Weights of a small transformer language model: 2.23M parameters, tied embeddings.
Each number is 200 + 40 x the weight over its row's rms, rounded and kept within 0 to 999. Layers, rows and columns count from 0. The size before them is the row's rms in percent of the matrix's.

# v: layer 4 attention value, 160x160, rms 0.0694, rows 56-63, columns 0-159
# o: layer 4 attention output (transposed), 160x160, rms 0.0538, rows 56-63, columns 0-159
# q: layer 4 attention query, 160x160, rms 0.0862, rows 64-77, columns 0-159
# k: layer 4 attention key, 160x160, rms 0.0774, rows 64-76, columns 0-159
v56,106,212,136,139,225,198,174,241,226,174,262,160,149,217,175,110,205,206,204,216,194,245,229,189,222,258,170,228,225,206,172,199,114,247,267,176,169,223,222,205,141,221,196,250,234,213,188,174,227,244,194,130,78,210,211,143,128,200,213,204,135,208,197,224,147,180,132,279,259,159,246,203,225,171,230,138,320,197,201,230,242,154,214,227,271,205,150,212,223,229,173,225,143,243,205,243,169,181,241,155,203,112,210,245,157,111,232,215,184,252,234,261,184,192,204,163,180,233,204,165,168,241,268,190,178,181,223,163,190,128,179,239,175,216,163,232,163,127,222,234,158,167,237,212,248,213,253,171,234,226,210,264,225,182,178,186,210,202,250,184,238
o56,100,193,201,188,215,178,255,250,149,250,199,239,233,192,236,172,238,161,174,117,156,142,180,208,178,191,197,234,222,209,236,219,166,181,148,132,183,192,142,221,217,206,212,184,151,167,181,244,196,166,99,239,276,199,166,225,233,144,171,219,196,225,159,195,224,221,198,163,188,263,195,236,151,270,211,216,120,180,266,229,300,228,231,192,238,240,153,210,148,177,235,242,213,273,208,173,215,181,209,195,203,201,81,168,149,216,193,153,282,133,277,134,249,251,216,238,148,175,126,200,206,157,169,188,190,234,222,225,205,274,228,177,118,207,180,231,218,303,199,155,204,229,231,207,223,217,215,230,236,188,239,216,115,171,157,263,236,171,211,190,210
v57,100,217,215,169,206,240,194,214,235,188,158,152,203,177,136,260,117,158,198,214,130,237,193,279,228,290,146,205,206,203,181,189,218,193,159,206,223,198,188,181,201,184,250,211,226,219,171,190,200,212,228,203,215,184,207,191,291,207,186,217,246,119,192,261,189,177,117,209,176,196,232,137,227,227,129,268,202,229,190,207,107,242,188,261,216,288,149,171,207,173,121,225,204,200,116,129,212,241,146,163,216,111,219,231,194,230,216,198,202,221,215,184,214,198,220,308,177,219,144,271,220,266,188,220,210,178,162,157,157,223,143,291,274,199,178,189,167,181,240,217,230,210,164,229,275,134,186,196,219,191,207,162,143,243,230,212,114,233,205,219,162
o57,098,171,216,213,140,166,253,210,230,184,225,225,262,225,258,239,151,214,205,221,289,189,202,162,153,188,279,187,224,192,185,246,285,238,181,186,209,178,214,213,210,231,213,190,204,253,193,223,172,186,167,200,171,204,207,234,115,209,156,177,87,221,139,147,238,182,242,254,158,193,139,166,156,195,240,234,189,197,197,117,228,179,217,179,185,148,267,179,210,175,195,292,169,184,241,222,276,105,227,281,145,194,173,247,198,199,174,216,144,231,249,179,192,156,179,184,170,257,200,200,172,158,195,223,212,252,114,182,184,177,227,145,198,270,299,172,179,210,184,157,188,245,279,229,176,247,186,138,227,213,278,196,243,204,217,142,136,198,193,180,141
v58,103,179,181,236,244,164,176,182,220,181,200,148,203,195,250,125,124,272,187,256,211,205,168,234,211,245,265,172,103,155,207,232,198,234,276,221,206,174,145,298,217,186,242,214,182,157,190,181,177,227,206,220,174,204,198,194,251,250,183,211,182,145,265,276,264,196,230,206,189,169,220,139,181,152,223,200,144,190,148,254,185,181,213,218,276,132,217,206,278,114,131,102,220,304,249,257,235,233,158,233,136,222,183,250,240,191,202,227,231,194,129,174,211,229,223,183,209,203,196,212,181,221,175,204,245,250,196,201,143,208,121,164,154,169,145,185,170,266,226,241,212,145,215,219,244,174,198,191,173,147,181,202,206,176,224,186,228,289,179,217,183
o58,097,241,239,215,162,186,218,237,217,279,324,197,274,195,204,282,261,182,209,178,186,187,229,167,169,167,128,166,244,176,148,216,172,198,163,172,230,244,238,184,221,188,222,240,241,227,115,219,237,256,160,209,139,200,221,260,198,176,145,154,232,192,137,190,193,208,223,206,214,236,174,286,221,143,183,161,215,202,195,194,139,206,197,160,192,166,172,214,88,277,186,172,255,133,203,220,201,212,242,199,269,212,273,176,229,150,201,159,152,169,161,163,180,189,187,260,160,150,186,262,212,189,206,189,172,202,247,141,115,146,257,191,167,226,211,199,206,208,190,196,213,253,201,216,132,159,234,110,264,223,211,221,262,197,212,240,147,257,137,205,187
v59,104,197,138,190,240,227,167,199,218,204,308,140,164,185,211,212,248,232,192,156,175,201,241,210,139,231,247,230,194,247,224,135,98,209,211,252,245,163,259,197,103,164,213,229,257,187,243,167,212,267,153,216,197,152,209,229,258,218,154,200,144,202,182,215,274,245,144,207,189,242,176,196,194,220,151,238,231,138,251,227,221,214,275,187,184,148,223,185,236,121,201,159,215,159,187,183,132,184,207,226,222,191,95,177,235,154,215,237,243,216,212,282,172,243,174,209,213,131,154,218,124,180,233,173,176,176,197,232,235,217,147,208,203,265,158,224,169,197,123,194,148,242,150,163,265,193,277,222,232,242,163,184,222,155,164,215,215,265,223,205,207
o59,098,230,217,199,181,239,311,283,174,238,171,232,233,171,144,195,180,143,196,189,235,233,154,211,219,170,210,176,205,259,162,210,233,215,201,191,289,209,142,222,204,287,125,219,141,230,184,293,206,162,150,172,198,158,182,155,183,146,186,187,227,160,207,211,153,188,204,141,243,169,182,201,217,172,214,192,178,187,187,111,186,174,205,124,176,204,220,203,182,239,232,112,200,226,217,117,269,227,179,172,200,153,239,251,177,164,162,199,175,222,224,133,272,165,226,225,234,204,221,185,262,256,220,272,220,231,171,259,169,233,169,197,209,139,130,244,220,265,241,174,277,227,217,168,182,163,125,244,189,148,210,218,165,226,249,207,184,103,223,245,228
v60,109,213,184,152,226,136,217,213,124,214,221,153,116,201,218,181,118,188,136,266,183,182,201,146,247,239,175,258,131,172,210,187,208,247,208,242,194,227,176,174,181,193,179,272,211,237,208,210,216,212,113,264,154,141,224,223,240,273,159,237,113,161,167,179,232,163,215,234,257,230,193,247,136,212,260,243,201,233,187,210,208,144,264,194,209,216,280,188,179,227,233,233,173,212,193,141,244,212,204,185,204,189,189,145,237,257,196,193,174,227,221,190,140,220,161,190,210,215,138,150,284,195,209,165,163,237,223,277,199,256,216,240,256,232,174,126,196,242,194,182,159,181,169,232,189,130,273,200,106,239,222,165,247,103,229,165,194,249,192,206,178
o60,102,230,202,186,241,151,184,204,208,217,233,199,209,180,218,211,316,209,180,219,262,245,164,245,142,218,210,169,208,144,210,185,165,194,171,235,129,114,185,232,203,170,172,227,252,181,235,178,184,138,293,204,219,225,219,191,178,146,275,166,206,130,213,201,149,188,114,147,176,223,182,186,222,260,189,141,191,139,205,156,218,154,130,165,263,214,250,274,118,135,196,168,230,262,298,187,198,182,200,213,186,198,216,263,163,168,164,208,257,206,251,209,265,186,231,192,154,226,192,246,195,185,222,204,186,253,183,116,157,171,165,191,186,215,209,254,227,170,225,228,259,192,214,216,226,222,138,93,224,174,250,263,246,222,146,175,269,203,222,164,201
v61,108,196,225,272,240,213,207,233,131,209,170,154,210,140,181,206,246,155,245,200,155,176,184,121,196,261,193,208,205,208,187,268,192,201,223,255,222,242,254,183,126,148,216,180,219,243,268,112,142,187,202,216,136,162,179,239,222,210,225,200,159,179,234,174,234,169,214,278,184,173,227,209,191,251,283,179,238,240,177,251,204,212,206,224,192,188,231,104,223,227,135,164,169,153,186,207,155,161,226,155,134,194,155,137,229,215,174,240,162,254,191,168,171,224,174,237,240,179,180,209,301,153,160,186,233,237,199,168,245,145,189,171,255,230,227,173,158,220,283,194,211,191,187,206,170,123,133,180,184,200,209,199,247,246,327,273,143,210,139,213,197
o61,105,207,205,209,165,243,230,170,210,205,141,263,204,251,332,163,221,240,211,199,204,172,199,238,203,178,186,188,88,219,155,206,226,258,176,240,236,138,173,173,232,237,264,184,172,166,260,253,214,211,186,186,206,193,242,235,221,173,131,112,232,155,203,198,153,210,176,215,130,304,188,180,166,150,177,210,213,246,197,193,175,184,143,165,172,225,230,252,195,195,214,203,235,276,183,183,200,270,194,224,233,220,167,209,191,215,227,182,238,115,211,194,194,196,291,199,219,215,230,225,120,164,222,239,231,132,170,189,196,218,194,220,225,214,230,171,187,107,177,277,249,134,215,167,199,156,214,127,226,173,204,199,200,237,73,224,262,154,223,192,139
v62,113,193,205,202,178,174,170,233,223,108,188,191,192,214,146,216,184,240,192,215,229,153,206,218,194,182,189,204,179,196,140,175,234,177,194,262,152,163,270,250,169,204,204,239,201,269,247,218,265,228,203,173,159,213,242,213,145,227,219,201,229,230,172,205,170,223,139,295,250,166,167,205,192,269,200,214,218,180,178,194,160,175,248,145,214,183,241,192,141,219,299,174,161,178,255,176,150,213,201,205,209,222,94,219,181,158,218,197,143,291,263,200,162,169,128,180,162,220,207,129,158,213,234,227,239,229,219,299,242,159,107,222,176,135,147,163,136,231,181,174,148,114,287,190,260,220,197,211,208,136,217,230,192,266,238,238,199,186,137,214,223
o62,111,210,106,184,233,189,271,221,180,249,168,144,225,167,167,308,184,177,229,180,104,217,212,196,228,195,163,166,251,250,260,143,200,222,253,140,226,139,189,196,270,210,170,199,164,188,255,159,203,216,159,183,242,209,150,177,243,190,155,267,191,112,189,190,238,218,211,111,234,205,179,220,214,177,214,256,213,201,202,160,215,127,141,187,220,249,173,220,206,207,157,271,135,279,220,184,205,184,252,209,186,177,196,221,167,209,236,223,186,175,227,174,253,182,142,253,143,216,233,270,147,169,195,143,214,163,218,190,205,215,215,210,296,214,189,217,255,131,180,185,204,170,175,236,147,198,165,185,195,154,161,258,189,170,198,278,198,200,307,281,199
v63,103,191,221,134,99,207,245,163,243,234,186,269,147,184,184,149,194,144,238,228,181,184,265,227,181,216,170,176,231,209,149,208,190,259,233,154,243,217,217,183,225,184,165,275,176,307,221,115,216,188,207,140,197,198,228,223,196,189,130,223,195,194,162,216,101,180,160,210,233,213,215,261,173,257,189,243,168,161,163,118,221,122,225,172,240,150,276,155,199,175,209,127,194,229,253,189,217,286,179,162,237,186,196,178,278,153,196,199,195,205,278,197,204,163,167,242,203,199,208,111,197,227,209,163,284,284,230,225,224,221,272,182,234,129,202,236,189,198,240,169,209,227,232,161,188,195,214,168,232,132,174,192,189,236,205,247,274,195,218,184,215
o63,104,124,128,199,206,158,140,223,218,249,218,224,186,179,243,228,230,210,133,167,170,235,211,163,203,174,208,266,181,180,174,173,151,171,149,207,145,132,220,186,247,211,170,134,158,198,211,202,173,84,199,256,224,170,181,191,180,158,188,194,197,226,182,145,218,213,224,188,195,220,259,218,266,263,231,221,256,228,254,248,145,251,234,212,158,212,187,219,164,250,156,149,152,253,256,228,253,175,198,217,202,212,179,220,264,182,242,226,178,195,170,192,219,234,202,187,246,219,260,270,285,189,250,210,116,184,169,150,219,196,180,219,217,196,204,204,131,171,183,125,203,155,94,270,225,192,262,165,191,201,241,243,183,210,210,210,244,90,150,295,240
q64,094,209,141,213,256,208,145,217,165,133,191,206,183,179,230,216,166,158,103,243,236,167,226,245,156,225,277,158,127,283,178,124,233,181,204,213,197,205,257,165,161,181,166,121,172,140,195,184,227,137,315,200,205,195,244,171,225,165,245,236,257,222,164,128,261,252,219,201,170,221,230,176,228,177,201,208,243,154,199,311,183,191,231,228,159,132,188,160,133,171,214,206,166,197,242,258,212,212,191,262,205,216,200,167,198,212,184,199,205,135,288,254,204,169,198,186,205,193,172,152,223,234,282,199,179,173,153,212,201,247,203,197,164,157,187,214,217,170,286,192,269,135,241,177,214,155,263,171,218,194,210,235,184,234,182,153,283,184,198,197,154
k64,097,196,156,195,188,243,224,203,163,222,239,209,186,220,177,325,130,161,152,200,217,176,181,183,166,237,219,192,191,210,166,186,210,199,230,125,279,140,160,119,133,141,255,180,183,159,198,292,131,289,231,177,126,173,208,192,258,223,211,211,237,125,152,117,209,220,188,259,211,224,220,243,159,110,225,144,290,153,183,171,202,235,307,175,190,201,188,196,166,172,232,174,177,151,207,200,151,227,210,190,270,224,225,236,240,201,270,203,154,158,205,195,180,277,209,183,250,212,208,139,183,259,157,208,219,205,249,185,214,160,254,221,232,193,238,178,222,219,232,247,235,190,179,164,193,210,154,224,227,131,206,225,230,211,199,232,238,203,183,138,249
q65,087,177,144,203,202,262,185,289,139,210,190,216,228,208,114,187,270,160,164,178,189,166,157,233,156,158,194,253,193,218,181,185,201,192,174,199,232,174,205,172,76,222,204,236,185,243,289,194,224,123,190,181,208,206,209,202,180,141,188,212,208,196,153,218,203,220,243,198,245,253,290,196,154,243,265,175,244,187,242,212,151,275,199,181,162,205,259,175,203,193,188,171,209,223,304,203,170,179,218,220,179,231,212,273,251,248,223,229,171,221,226,197,175,226,179,181,231,219,114,256,176,171,171,215,167,217,217,223,190,226,209,217,231,138,230,177,175,217,255,94,226,102,229,188,165,214,161,263,243,180,150,247,235,144,222,179,144,152,122,289,172
k65,101,155,141,158,151,128,214,177,185,199,165,191,215,196,146,257,198,176,210,172,227,186,219,161,209,195,199,200,180,242,269,158,152,234,227,212,151,194,168,185,185,166,234,203,150,177,219,218,166,138,111,192,218,159,191,202,171,188,194,220,209,174,124,221,141,166,219,256,268,233,241,184,248,181,196,226,193,216,217,259,137,227,189,121,142,250,153,239,216,222,243,112,222,165,229,223,207,194,186,179,220,248,215,196,178,308,231,214,198,218,230,256,225,279,261,188,171,183,198,192,158,177,190,213,198,235,284,132,214,163,279,184,208,305,247,190,216,269,272,209,227,128,267,214,221,272,220,277,226,242,177,163,222,163,226,217,174,128,221,129,142
q66,096,138,214,209,233,146,131,282,187,206,241,164,204,214,174,191,142,218,219,204,195,161,215,283,187,176,225,240,207,233,103,288,174,264,196,196,157,138,242,207,241,225,221,162,106,162,257,265,199,228,325,286,216,187,164,217,186,117,167,168,253,197,174,172,204,148,177,201,178,229,244,191,173,262,253,133,151,186,222,166,248,200,215,192,152,216,211,209,181,218,206,260,186,196,153,240,174,186,208,173,89,223,217,150,224,171,181,209,241,182,244,200,236,223,209,225,230,214,238,179,213,227,210,158,121,175,167,232,297,207,217,244,166,138,163,191,170,206,200,252,173,143,192,240,244,134,187,224,174,129,212,217,167,230,211,163,210,202,217,172,246
k66,106,225,189,239,230,209,248,236,148,247,189,153,139,246,216,197,207,208,180,151,213,129,149,255,131,204,281,271,202,218,212,256,211,203,181,233,269,165,304,205,219,157,272,164,160,213,184,179,211,213,148,202,188,191,151,45,228,195,238,203,178,157,246,245,140,237,261,179,168,219,239,203,190,181,177,191,195,192,108,130,200,185,188,217,231,228,227,109,218,174,256,224,178,167,198,215,187,267,245,247,200,246,192,147,164,217,233,147,169,226,190,195,190,250,262,173,121,201,235,189,273,162,257,202,185,189,228,210,171,235,210,184,165,102,244,209,200,196,160,141,233,220,156,231,199,213,187,251,230,217,233,165,204,204,222,178,215,123,201,201,268
q67,100,164,302,210,196,168,232,223,223,213,201,173,210,205,240,223,203,260,146,214,250,245,235,239,198,205,190,182,203,218,225,143,250,260,242,178,193,241,151,145,243,240,170,212,228,249,214,168,244,159,176,229,174,242,199,186,183,176,201,170,163,156,155,209,199,140,187,226,240,131,259,177,145,150,211,200,272,241,218,220,179,155,160,152,104,224,187,278,193,79,168,100,200,215,213,259,140,141,244,189,253,223,203,248,117,253,120,226,257,197,218,157,162,220,140,205,215,286,150,177,176,271,215,171,140,171,185,192,156,229,225,275,246,211,199,203,188,140,244,208,230,146,193,240,191,189,191,160,249,241,197,245,185,196,223,231,195,190,229,242,174
k67,100,114,242,205,179,182,220,178,151,193,149,228,140,227,206,174,180,162,269,129,139,187,197,162,185,193,167,269,162,206,290,163,160,223,232,267,269,165,133,195,196,182,97,255,215,132,152,225,223,236,222,200,202,184,175,181,201,199,228,116,220,241,221,135,195,217,184,227,213,246,179,273,192,181,236,244,223,186,188,245,194,212,161,156,173,212,166,262,146,271,206,196,246,195,172,190,202,239,187,137,146,223,223,226,249,209,283,170,242,234,273,199,226,189,166,162,199,192,137,213,202,234,265,258,121,258,196,212,192,230,196,227,176,169,269,134,171,173,237,217,205,225,217,148,245,174,196,232,234,158,71,182,195,208,179,201,218,172,232,275,204
q68,093,225,107,220,214,197,212,218,198,212,123,167,209,190,243,237,223,211,163,172,225,183,298,265,156,189,177,217,262,241,163,141,188,201,176,213,161,173,203,260,210,170,218,183,234,165,200,139,259,129,162,187,250,232,170,148,151,181,220,180,225,247,139,174,206,270,221,177,143,172,230,188,206,229,259,214,143,268,268,250,174,190,170,210,257,239,206,186,259,102,234,157,307,208,211,210,177,267,185,132,153,235,215,162,172,226,134,229,179,175,208,198,231,233,193,177,144,188,217,288,109,144,231,179,197,177,254,205,212,139,227,225,219,267,173,214,261,170,250,221,232,147,199,174,218,193,191,197,226,272,228,197,161,195,214,203,219,223,111,149,200
k68,088,219,146,144,223,166,174,225,240,181,234,192,256,209,211,279,214,257,174,184,160,218,173,226,190,213,136,160,203,240,230,247,162,209,196,261,192,170,184,236,180,145,166,180,211,173,209,268,178,238,168,262,171,243,174,174,123,208,166,200,241,149,173,87,188,182,277,233,188,187,290,155,165,182,191,205,196,221,235,165,132,214,177,159,161,241,239,202,185,162,263,141,167,154,187,206,160,156,161,194,235,265,185,190,164,216,248,283,211,235,233,181,246,217,210,191,201,270,181,167,205,166,192,269,192,291,249,187,212,156,165,268,159,205,216,289,180,169,245,190,242,199,167,149,154,149,195,196,182,197,161,185,212,132,165,323,262,168,229,159,153
q69,091,164,162,206,254,220,168,205,223,258,206,122,257,247,222,204,231,197,301,213,229,179,188,228,152,201,185,243,164,165,241,285,153,170,180,220,216,175,236,211,233,208,175,262,209,167,183,212,116,269,190,261,166,197,207,173,208,214,232,265,205,159,217,250,210,168,120,219,197,137,210,217,206,228,99,188,192,187,177,175,256,161,173,183,166,227,147,215,251,241,205,238,240,261,103,238,204,157,219,146,177,154,173,145,204,278,165,202,216,214,188,178,213,111,233,202,157,123,178,74,217,166,254,172,193,230,209,193,255,262,149,151,157,186,194,197,121,190,222,197,176,245,173,254,220,223,216,197,244,151,217,177,236,217,227,213,277,162,175,215,234
k69,101,236,138,183,216,214,125,252,157,210,199,193,224,269,282,170,206,169,210,211,244,138,266,202,234,220,273,187,197,224,196,228,241,189,156,253,179,138,198,233,221,237,245,178,176,201,193,197,195,147,192,195,183,276,202,179,272,144,300,199,144,181,169,208,190,148,210,174,187,231,173,227,193,207,201,196,178,202,143,150,277,196,214,152,153,220,218,248,211,197,237,202,213,294,172,220,209,197,218,225,184,180,206,154,203,195,168,166,167,222,205,141,179,212,171,254,156,92,232,213,117,219,178,196,236,155,163,180,201,191,211,207,207,173,203,138,282,212,193,182,225,163,175,168,167,100,222,240,140,143,245,276,229,232,313,98,238,230,205,276,214
q70,100,250,95,254,187,133,249,218,227,192,209,171,220,228,243,220,182,182,198,236,205,250,210,187,180,199,161,211,222,177,207,77,213,240,187,175,200,211,186,105,184,276,216,308,164,229,141,189,143,290,100,237,136,175,206,240,225,208,145,198,135,202,244,173,166,168,255,202,203,151,229,255,209,219,191,199,226,176,197,213,215,199,249,234,214,189,201,226,151,203,172,248,237,150,222,256,185,185,204,152,183,214,156,157,215,146,193,207,179,145,193,191,160,193,229,199,223,190,170,226,227,249,235,153,219,183,147,185,204,172,294,121,254,241,229,199,170,253,188,285,110,219,225,196,238,242,210,177,259,187,198,175,180,195,121,143,141,264,223,219,173
k70,082,183,166,236,209,153,125,187,182,179,192,182,151,163,106,250,207,145,224,191,179,143,132,167,215,266,179,216,226,223,180,182,138,220,169,224,162,195,271,156,228,202,216,226,216,238,214,169,188,239,156,248,264,232,214,191,209,216,170,173,249,215,211,243,234,258,172,220,145,174,267,168,187,184,167,222,159,234,206,148,252,193,239,260,138,166,250,179,236,202,217,205,227,162,230,223,192,245,232,192,151,191,187,192,201,144,199,232,184,135,214,192,153,175,221,162,168,198,178,204,227,222,255,218,216,265,266,195,238,146,160,141,233,238,176,144,182,227,156,142,171,292,194,164,180,205,204,135,272,358,189,160,160,198,174,262,192,194,100,164,286
q71,087,155,143,263,208,221,243,190,243,238,201,145,240,214,228,214,164,140,191,203,152,270,245,233,263,201,186,189,163,175,218,222,143,256,117,219,137,171,208,167,183,183,159,163,218,156,142,237,213,279,173,189,199,248,214,230,216,263,219,179,266,167,218,190,198,206,249,199,162,142,148,201,166,220,213,219,197,187,234,239,210,161,224,216,196,199,153,162,202,293,214,215,223,189,193,156,123,221,152,97,214,268,178,185,195,168,197,192,250,188,229,217,254,174,303,242,213,127,223,178,207,172,189,227,227,186,226,231,246,134,140,195,203,204,270,187,194,205,208,287,207,245,140,163,266,226,212,138,235,204,165,127,143,208,161,224,280,191,117,120,196
k71,101,176,199,204,259,204,177,146,217,195,208,224,246,176,229,208,214,174,163,216,194,237,163,286,194,175,166,211,250,135,225,267,209,214,159,233,148,210,228,183,227,228,232,147,244,167,183,202,229,238,151,212,221,232,196,190,151,245,250,213,213,177,262,132,246,246,178,212,155,150,137,145,175,270,196,272,183,179,257,165,248,205,224,193,217,138,255,150,251,160,227,178,178,244,193,234,200,203,146,308,207,261,175,150,179,248,145,198,172,203,161,136,218,274,208,145,233,223,259,190,218,175,197,240,205,201,234,241,199,132,141,311,197,156,209,184,181,113,141,191,171,246,155,196,206,235,169,158,155,177,202,196,95,167,153,241,268,157,196,262,197
q72,102,274,254,167,218,236,189,195,255,170,171,292,145,173,205,170,224,232,156,209,187,184,151,186,224,202,238,205,214,203,55,199,221,229,222,187,146,245,200,210,173,181,136,234,161,252,203,120,208,189,247,144,240,203,202,213,194,140,202,156,134,180,176,184,237,198,249,168,173,171,198,219,152,242,224,157,213,246,197,212,195,253,185,154,274,279,208,234,190,170,176,216,193,246,251,183,234,202,207,218,205,212,188,213,248,184,163,163,197,216,219,180,139,265,199,196,129,260,198,252,246,235,92,180,208,164,166,168,114,206,235,300,155,157,130,218,215,174,194,159,217,183,227,176,198,211,234,280,190,210,207,208,165,212,281,194,121,267,291,193,201
k72,084,149,278,261,162,145,257,119,274,244,209,249,189,200,175,192,112,183,130,209,236,225,176,170,141,199,72,171,180,216,227,137,284,142,260,227,219,254,228,178,218,223,172,191,235,200,172,177,214,181,190,231,198,158,179,252,173,177,195,154,222,187,184,200,138,252,199,232,237,197,243,220,105,191,108,218,272,202,219,225,184,210,158,208,178,225,184,219,167,219,130,214,169,132,266,178,177,169,226,217,208,187,141,255,221,152,294,192,240,188,199,166,164,201,138,220,285,252,147,174,267,259,220,265,160,217,231,177,170,209,208,231,195,160,213,244,189,217,212,173,177,199,167,206,197,248,193,192,163,186,160,158,221,231,164,232,132,203,223,214,244
q73,092,241,216,257,252,162,250,155,235,233,212,177,285,223,216,204,161,141,237,226,124,247,214,184,197,200,207,221,162,162,180,266,226,211,232,290,162,237,201,234,182,191,170,252,196,245,200,215,202,252,239,237,154,271,152,219,250,233,179,206,189,200,223,215,167,171,230,197,173,99,191,231,216,216,164,236,210,196,107,192,209,162,171,134,141,155,270,179,219,267,207,206,217,199,211,107,194,157,200,227,232,201,208,143,167,202,271,184,195,191,127,193,128,124,245,249,197,194,172,240,274,91,167,157,259,157,93,167,194,248,196,209,227,177,249,195,210,196,193,204,184,276,241,247,156,251,245,217,236,172,200,184,166,204,193,155,163,181,157,236,197
k73,093,212,241,274,185,192,206,204,213,147,250,145,177,145,219,122,162,207,195,157,191,158,190,193,154,132,157,269,249,167,158,111,192,197,163,204,200,215,233,193,258,207,279,145,272,200,233,197,178,138,203,175,211,223,233,189,204,154,330,245,187,275,224,204,188,229,159,239,262,200,163,171,183,168,204,202,145,200,224,161,273,251,158,234,252,215,182,178,204,146,151,203,222,231,240,207,238,158,210,264,221,151,236,221,204,230,272,153,264,241,132,193,180,189,118,136,152,217,224,246,181,227,228,253,210,238,255,179,141,166,182,215,244,220,212,189,174,250,184,245,164,214,178,174,180,261,211,150,134,197,165,215,211,231,173,151,120,227,224,207,133
q74,082,199,236,287,196,150,231,152,208,218,126,170,193,217,236,213,188,205,204,203,205,292,223,150,181,211,210,162,217,174,233,199,201,148,217,186,219,241,201,172,204,151,204,211,128,129,247,206,213,206,171,140,165,214,132,182,204,161,238,206,309,180,247,199,144,194,152,224,254,163,199,223,214,182,231,179,169,186,187,189,271,236,138,258,244,146,232,226,247,203,193,244,132,233,232,164,164,319,177,197,226,147,277,146,172,178,147,223,236,208,160,277,222,170,224,283,225,217,191,268,196,145,202,179,237,280,217,207,264,216,237,209,245,210,153,264,224,150,154,132,242,184,234,199,179,155,169,169,204,178,256,174,222,235,173,130,222,145,141,154,229
k74,093,162,257,112,254,240,237,189,143,190,234,207,228,194,203,187,244,208,209,235,150,189,181,229,141,261,279,208,158,123,163,188,226,215,214,175,168,253,193,213,180,168,179,228,174,267,253,217,191,216,215,194,169,177,164,93,238,175,201,224,233,230,169,238,217,200,267,218,153,156,184,110,191,223,266,190,149,253,154,197,234,200,121,232,267,202,225,255,192,205,153,215,157,200,211,289,167,197,153,256,172,234,238,240,246,204,148,226,211,210,220,185,232,239,119,219,163,243,196,192,209,260,246,187,185,175,146,181,203,198,191,198,231,210,109,243,144,120,71,217,194,213,194,232,208,174,155,83,234,195,201,237,258,193,184,183,184,203,210,210,165
q75,089,125,162,212,164,221,163,147,226,208,168,198,159,233,153,219,206,197,226,237,229,227,145,238,268,166,225,216,285,159,133,265,245,216,197,202,128,177,157,259,228,177,184,168,153,195,226,243,257,163,276,197,232,186,182,198,219,207,179,175,208,169,179,198,191,152,232,193,221,171,170,197,229,121,225,219,224,130,104,201,223,144,195,211,115,168,139,291,288,204,244,255,201,285,221,177,103,158,140,210,239,153,176,130,209,203,213,222,212,195,210,267,175,227,208,186,252,196,184,165,238,165,167,238,130,201,221,204,225,219,202,225,238,173,251,206,280,205,171,130,226,168,242,236,233,218,194,142,201,232,223,205,193,270,165,209,244,291,236,175,217
k75,099,162,275,237,229,185,168,230,168,213,260,193,185,184,213,90,225,166,278,276,260,170,272,249,169,191,193,262,197,148,250,166,190,176,185,255,235,197,198,190,177,158,192,197,176,155,176,160,182,213,248,201,286,192,223,217,202,108,207,227,244,204,221,116,202,270,209,183,146,256,108,199,193,284,169,218,182,190,135,236,209,203,139,246,335,204,220,207,195,161,142,211,149,193,220,219,237,185,183,235,189,245,223,124,214,228,195,169,165,209,262,230,251,223,137,167,214,230,143,190,248,162,178,210,277,200,172,205,171,261,180,225,217,143,208,200,183,169,152,167,183,184,178,193,198,220,172,146,277,137,179,149,198,205,220,175,186,159,207,188,244
q76,093,234,206,207,172,199,172,229,262,185,260,250,141,191,221,189,178,213,225,198,100,191,154,188,197,220,160,223,207,186,241,189,198,225,164,129,133,192,255,136,181,215,235,179,243,226,177,180,184,160,170,196,218,191,204,225,282,175,247,233,129,274,210,158,203,224,267,218,168,145,215,163,179,160,224,165,213,194,155,193,259,208,264,144,190,226,210,144,209,171,214,257,229,177,310,266,180,142,248,234,161,229,208,161,219,236,250,200,165,203,185,168,199,302,98,182,174,248,268,301,175,245,222,198,200,138,190,210,172,178,197,180,189,250,192,162,187,133,217,170,149,196,154,220,184,253,225,112,176,253,171,221,212,243,189,190,153,261,204,258,119
k76,102,305,100,245,177,201,267,163,238,211,169,152,203,201,181,250,160,200,226,116,233,135,209,175,205,259,249,196,217,202,165,202,198,233,188,180,223,211,206,202,183,164,190,225,279,261,255,182,222,184,191,211,238,226,247,177,115,261,224,145,251,66,133,181,209,263,255,196,192,218,220,119,202,227,163,155,177,237,104,122,195,244,228,253,290,218,172,120,129,168,233,120,207,229,254,178,188,171,184,210,243,247,204,219,199,204,245,214,165,256,191,221,155,166,225,160,186,214,194,192,178,191,210,170,248,197,173,230,135,185,216,238,159,189,231,259,163,194,190,159,182,226,157,181,190,235,207,177,220,226,199,201,180,164,125,216,192,187,251,173,214
q77,089,170,258,167,202,212,239,135,267,178,218,180,132,238,200,202,162,144,280,139,148,233,221,194,217,221,236,131,177,237,292,262,197,196,214,205,183,281,194,218,151,218,194,191,176,145,184,235,217,248,182,204,238,171,220,220,197,245,218,185,237,270,213,205,234,249,228,181,225,242,175,231,159,156,222,159,180,263,230,225,146,208,207,206,186,191,122,212,158,270,194,174,222,193,184,195,232,131,162,183,201,253,184,183,180,210,235,192,152,137,214,188,306,162,221,185,213,107,221,276,164,152,199,314,143,255,189,166,234,193,159,198,131,212,201,142,145,247,243,218,254,277,218,134,165,225,161,150,189,198,207,165,141,256,161,179,239,184,145,181,193